Weights of a small transformer language model: attention and MLP in parallel.
Each number is 500 + 50 x the weight over its row's rms, rounded and kept within 0 to 999. Layers, rows and columns count from 0. Numbers have three digits each. The size before them is the row's rms in percent of the matrix's.

# layer 2 MLP up, 320x160, rms 0.194, rows 83-103, columns 0-159
101:424464546458459482419501490466531523406466520548456483392437528541505435542506537492609512548500495485448477608533542481507445533488588503595555405445453461547538401484442386435604520512557439527452453443430491423452499453494586454514519457520424498433474555445443644526475499460473481535521557471495528602496483476424569587485611558435527541492528548482533465481499549466489453538558425476468533538526527540465596458466540490515530498487466470572496492543544591532480537539544518
107:425578556479536433565457467599486502439558529422495579438494555518466552540465518500523559459448431441437531467516483504603431500554467507464508487543486622500508569435537440505599529477555466428472514519528489507404452450539510470506521466464500529499491551357522431420488450497505484411492395457499607566472488574455552543442431501448498524562514491418487487441490569576474431522574501569460577502491616548508504475476527430479509419533459525484566447408481521429484524489478564
104:493526451487487542473477498397475508508506472530491594541394489452543532480571506568426602481492553451418529412577489506489570503433584606428412516469543429485469519562505456469650507601387481517429496540489512523400490516479467489467404499588464499513519509487479466504441461634449499502497477573429394526480535522487511497473443540479453553535552538505466469551513507485528446501552374430595509529497510544548518494472439554498432534484546556517605519509523523532487533504500412
105:626527500537521457442537506628511440584448563530492437507530448488502490499490475441432465507586486407450540578544467441494491486497451546501524529462523552417600507492546524441499553448597570415487517494460428528431593457494590491551459452554436530524592468466538545474540465458438506457499469492532477529527419452541511470467510432463458493502454571452561475575577490397403513495519481517477519490595498421495452570474532489537517525482516464426433521508439597440363411471501520
115:456489488400461474517504495489552473429450395461485500454414568469533473434526476436620491502494482680501497512491507583591486491512558569478589542499550459511499476448458477464413439506489524503451501442478534521469512542534489661567470543536537561402428446523468554524466535526490506537532530525498587422478468548492515527444450502517461478481537470474502484449458444504573455529636535498550447481467564470458488427528502413493452527546511540561418429567592471494481437566542599
110:625482453535418485497437519549512496496478585534623472412478478446475559492530451520549482427477417472499472554456512513475498510551447417490559471427467567574581457556486424488477526516528543496612511440518405434471502507497517586531578483526510524487501551572489451569453634467534571550546520490497500492580387514564506487470506476548531496475607486423466370494484538475572458447533487478521481512490528418452468491551533506584619404511439530523471567440427542483495538495496534
097:570569552470442484509467544529546495415498507510508476482570449452444401548490427559400542416509541485468612493562628445444475547459560505495518551503543457459464502515583555404444500483409502511476549598497500542476436447606436616507461488535480508492558536563441596489444529533419512486565489444548494501450485433476554518537493498548438428491580578470473471669503510532582559416511498489456452480425516558516519471425514474453500525430556528561489485481507473476487503487461471
098:537486482620520441497443560522589496498515408574491545460478437434539447559587466459442558414548556531549469471404464561510434437476541524458557609514531537473434488385580417448466482423598474513437552439518463487486549561440530556538564491562456551552489442509460473580447471511534414519471523494484594530439387517473552503476507473425526500457511510487541485465478459433488523536549553614443556443530488435477493561478474560522508472504415555511515449551544544527424503543562532
109:474537634519487434432566486512577520491554504444482549542440453492570502454538515441507490534544497454486433481506506373505505462423386545550450485594538467535565507541450503498561433565470538547595449555458440553472329522507530523550542519414468542508495569543461527485482506529529425437591448525516446566425543519575439510504447549567433430468531433561483416446499479509538499574481516479432512459524547534431459443521517552470543460569463535528409542446581469473509448554506477
098:471494557543511435520513560586556568431556477509472530602482441550527519555532588509527516397471525509421447561576534590477512484510541525395433507440475509481514403445582521439554458514535484501493484525409516544422516454478513488496511457475534586373501404540394484538555550539521408456426484523521485424484410559507539540501476463504462588493550581515523525444487434514451556449525480548527415448480513535534473444453536450513499597524561457488580631520472584470495458448511530
104:491462587450501481491477493564479529522609437461470575464565446396481467485534560467438586569512507551475500509467533572415486502497504492620519543506551484493525515560623504471550469566530495485513437505453524490494530490463456556439484396508469472511486470514511526440560521597462459505516593453607483545564346513499476425483574561491531482454539468410504491526359390447494503527530483490536484533554604448552473422544468517540455513566576471467515544534462550504574518477398454
100:437397527447444506575476446558534506480524468509503409439547483486607444451443477425429511515482435535573480466521533540417528566513526481500591514527532486582628524500543488504499513500479593549453634499525543483548477507466519493497545568540547499508625517491492546415439469468494469502528571548435557396546555499455458403467570607494453475529516456527443557535448484540509371496501401475423531549462511495516497584500545562436519509497579414507474498459511518590465499485437445
094:531528619513428528475587500479581564467515560500543511491393554504510431429506510486453541541485492461528352552518468468442595500560514547547543521454532484465520539425499547489533438547478546482515502519430518572558352530512525559545503611541466582537556635554541523468503567476527436543532465476448519402355517534435464451479518530433554502530525468470423431504511531453565520480484467500450541434561550530538468487469468609403526526545530552521485451446503470528502460489532473
108:568506526504489526493557542505551482485507439507501478464460524512520494523481460607429563525454544423564508605416541515517484562482510623540486476454513510490477492477489501430503439470422375502467478444459484573495444519513550481500507519559488494515583524497475487546445544383465496481549550573686535538539526442518586523498494648365536510476555491492527539567495588480501423460555465443481496515422526490501552457545485575406570494456534410508440562519453505555468453537403495
104:547441480566497468596539466571523516449535461500471513543458443490562471470582505497474569483587419470419562435546414423558513509440500560456549505565466488511452569503463467442630549491468416462512495472388481512419496530504506523519494473557510515525337515520532415498422457444524479595501542539504485546545494502578488474481508434444553528426493505523439526550511555533479646519532424451400429524498566436504457464502480470535534449453602532536519556568516547527439571455453514
091:489516451485583503507573560584590558421494524508553462479507543469585464477502473529384504461443469484417438542509513550526456454494598433425569531485504508482490528500545423492488469557439438479386558541443528493574469552450444388484522531539562551459476511528450570477478514461443503424492500578520461446402432423501543540502484565494549499489461516573506602450548456591536490469599524453455422511482465518483497491541464529451574444453563588498631487611532516558497541428499516
123:502482457483584504540487572495582473519523575421475365488507525517401491458523393511535564526468434439405500486550571561448533439543562585576518541521505488477497439518526494459432547577522532519554567489462582544523463532452581573397501489540510504489478514476497519497441524437446587497497490485565405443579468489511467359463571487520554504552515577511501457478429473561492543533539533522391487504413437545537498530504384494490597547507513413466428491476560566542447483505549528
103:500468563529493538464600482524554435524491563539542513562510529462500532430492616445426413532538324579460494498498501477458454535414568585478603481516576538409523566507666525437494497518504562511469509520517530410480479579469506475581450494516553482447581470508402505509478535488459424464527428515506509518525555544522470550433517583482543479406542421564501560481522569574491522562495551465480466537453495503498545487512425464431446407499546434519412475559477475502485472531492496
106:488525595513500469566442599508599445607509554534475415537435489449489507512553438461499568487524491536499521516474520494500447532536573497534493558472521411537500500561529491505518553470514498543585508505536421485453353507433464527510503501512461587525505430582486524483502496419509360513541580596393502486489497535390536566510482464507522536436479413519506457474480545459553484519525573438392539474456560621491574553429505536506403473529425561473498453475483502476518543474379563
105:545511542526464437411543357478478524510560385464529475604448432598544556557501449481447545640520400519492544465540459523499564519499475551493510536393523542581477448550477482561592508567449611510483499418460532530559542494425499483492398535482405539521487579505503462501546521523482494540539575549479587439614538565480531512429496480449461505517547413542501521530523449485492498467516474516547513454521570511520447385489524470484510534531514459399501410522466483547495523520559447
061:493526523459516528456471618566575521517511438423530478442432614446560427321561481465511550451537446543479435490480502503525542510528480455546500529500452510503509581593534453482415482505440493495486438579514536488544463469529507470441525418564551513477532569501575583511432559497485413487501570437588483517549455548519517439478552391409485481489508479532480577510593495558491418564489523463432504412430450532484496547508491412532457406448486478563554535595467491449462520565515516
# layer 2 MLP down (transposed), 320x160, rms 0.0869, rows 83-102, columns 0-159
108:457478573463446560452532462503440505421438513531467508475498527555479582417484494463476505511561479462517492592589584535526513573425602554543482464440403499450498433546485408435519421511510406577519423498473458439415446493456561383535577440466440517499521522481446567540479453532450548554534518454439499518507561497489483517575622523501481486470502485514494480521501552502480377510481448531475495525550482441481583483440620475575595493583470428547493545496539540538490539533626504
105:474569518484516409468472437571508502491488555506460605497465543465442575619486471512475631531451503468507575541454499508526461579473550526549461507478515643528485526455491463532631505510501539419495507543507456500455465541553455496523480477489458481484512544342551427495420467476495509386520504496524585551449525529578469532450469482474512499553421448406537454455484606568448429458564542550437595527493496474515514505507488556508536458555460471436562459443422541442421518438515581
108:433480510541412615508490498429556509517436459488449589534527474582438495505517487500546471386487458479557506554551426514508535486512568514550510454441428517509542538555420510574559474418474505513523598476480453401524602498501441498496520482527573494431474461454498502512561504494608541535480492510444570511420494440556401490446556532545535544534473545438534409532456455437450534489531542494510475516531324425512538550466525600509438606455445490464521601512408508472551495537496462
100:538520434481516519387503513641508482517482510489515543493502485507562478408479472511460436477617523555487467518525519466547437462501444495516550454425436518479505473528516492518517488496487513452527546511523448478457643494503531449469439448632471480565501507507418438463542538509553506499577463521520500595429407505435558589520519511540467566583474528548582456525504525518519528553470434528413474463554458434503438556548461471364635560561571493384518492526459478410471508435531417
109:467504429448496600550474467481537456459393447521439518434444515478518516482481435458594488517518536594522614581469511624578456470474500503541493513467470511508534390527490525540496436405467490527499522532495524559454499629508547645530503572455421421449417515525550595570518476500562486525510456411475556514507497481545379470424503544536516461495520494470460434516471511453502425465519586535541531496563439390464558497503439511507481550538479419531506487529538457472448484581538583
110:612500440475454533527483461581529559464496484481596426507426474476485506539497534544594557460430403415557485551446531596483424532576454464487498561464532555476518495569466476483512529505481534582602551471534423488521548571442441531518435463504492463451465488512492458486487648487471565510538470513491508541552470540618533506398471448445544582459542485451523416557468572439512474482504456461465516499501431400481416467486519486618614374495429518472482504450535538503510507475509542
102:527569545463449353503507550523601507437541550457506554506493422522439481571494429462492507509560536434542611497535556451552471472402574534473438502478501442469504423471545481530497483488452474489550494568408541538547472419654467529579501421428483525517514508475487554454519412559451504594521521516486484486437529419502485576573541500426425525544586517442501482589510503546589482470422551399520498516453494509553496448453555486510544566517542484496548490483514438487499535443396409
101:425503489612509600492502537522607444435494427505524488483512510492524490529496447456538501480531595564509499389465433539497469490451533500419590598518514523476540472375530430455436466461520525557442512474476534480477562540499503495543524479546514473538562467514521502569539413403500489582543441495454543512292498574629489510551519552497475511521499487433505503507460529431441543521566582512454511430509456534394497469510467534538486497547365562523533431544463497525536482490552441
096:423480487496502603419528448511518536561543464411450625489523522552455540458534475543518445493530518531566491497420479443518472439448573447490509519487453596466547480529477517555474414520510546502525462428542490512551423516465463390505570463430524592524438473528546579442493449495460518526580444550536514456475507500672462470606487457499563488525434459424498475505474542481464435527504561482640583555471476402512469402440528446526578525573485477447526447485511528473505477561553441
101:461467498573442523429541503546484551469539523516517496555492423571543534554494533481495472456537481482454512677484458524533571571474490522399508534495449455470525474450539537556447440448500491485541503498505480540485605444508467454543576415600553601396524391470378494530602427520562422513489464533466418412498423458510512475541542457543439471579462571495543497519454465538429461496506489501510428495496535502515476481439479550534517635520520484513539629512485558416450434521485508
109:464414573519485458439496510518491475482501472494448515423514508480456489404479584481488547532517543537430497449445456579476481477524553440562519526576558578481494463499583587521541562517545487469450408491437531522470525478520438544480477473492453474525484449541451519461608475595530505531506507466591521499455406492511511485465565621558550524485465430416485447550361415534495591546493519570511426534578611418556503460410417503557483482551516505425547538566440556501539576430481428
104:607492521410505543474602543554505511511493434432476437431557523520568554537425434535469498442548558408593472536501563535469518500568520524475548532517483465535513554497534580519592432530511447469574507593453567432520476548449458507498568507559509498529510493344568520475533496487452437426504484454471541393540574431582476462534583616526506440508418489491450531418459500448496385508430450516497519559510470495502572503489552529427431471495484532456541497512393507547529457483427491
084:480488577497436779468542449492473473503472522467473520507580492578464477482486504548428525519525539548519446520484436504483487513541566521553526558485507429488478547466520595536398470522551480469495510529444487539618486487465507393478455541439484553521514612555464584478485500463551509494523504429492514510417574487461452479514438547529531483528435574517534429541533450548490493511524472484448496537483434493532470482376392552456458528586445431545430440486571435479505523462525482
106:518523458443526509509505564511570516489499460435549504500532495518499463525386479550492567519481478446624573517500452481553433559508482583499587569464568546443465474506513537513521513452468509556489476421415501524457503509520493441516493462535534479509553566531523512585431537442515469480533475488585474556498490390442473501459441528394502571556519484489470516579474640403557474511475455342486416519516463482455549436565536547389523573495500423401593611474492507539462498541444426
093:455456427487533644487497539538522442417574448548515534504528520564479554449555436606530516459466512490485519463527540471469479457563466571551508582570527525462463538530565506501495524452484436525500522415498472544405553460476440402498539481478610500504358491643518495457526507496502512496508459491448505489486484402581472506540600501451489515450467397506482509538603468476424496484482553622495449525517509455442405483388569496540591436487567454481506428533490503482568554514516460
082:436496553470579523469468419546506511471560520499509478497497597506462550494447518391521507448463484384569407598549494487517490451461535549525372545527542522491563507547470487508492495584410460443443435509464588503482583514448458528477591494496538525568447528544532496478525498432519482479470535482511434449468424488534492524431514584594480540462530422567501507591502464486360501463553473516504474555420435535453481379562551534541522615484482521494537567462608502437415487566493521
125:502464444473551632483478546522516481480532533463468436522517518534425522495500415484516504604401441394495474461528568565490462443525535550584462504610474582484484506525540511470470495474545510519547575523386580537507385492445596565450530524613462552523431480572516500540518426496551540556492524543501445469505491459502420448463537445581538478521488509450463446467483490543464511525467485570438492524378415542467480484550380422493454542489551471415472577422549562501561576503521476
103:486538520500526465471581499405494400518473484541587516579537551523509529574503515453549486541475453467560479603431505511493486529354520551484570476520488493358523534442626450496451554455392464404477423567427617504537503540482472429431500572443575465532543479465493418499556532492602485502568475482527469450595435507453536578495577599531496436454510445490453547463481492543520494548484508482444494535476475471503561495604475496420411434511548468509502484496444491519544518492511469
095:549550526470449592542546534452529465459423516465469377595505600591488532541494476494497505544452510438362575490381535512553499572565602549438447578501450511463550485508545433587528586449514501540533546595466410588504399546447519450478570433436471557452423487504553479591537475442441477485519444571441555481482543436460552505573556406570480512469514521455464472452503465466514515454512549520504509552527484488507546540504497445478408436524455505460505453520485494551478529495514450
107:507522553498447426469529467466482546507529466416575562588441442536538446452480438451520492598451333502451551509507476393535540482456452521559474517434462509602487470452423423632512458477466560481443558418492493478580621498419466557466426535414448578564475570532499496539477507455494468515478430536492525442572507451494439552477563545589518488470537455567483501485538492614488515518514467513498555509547579548532482433500546475500508532550499561436528418552455477519555564527489459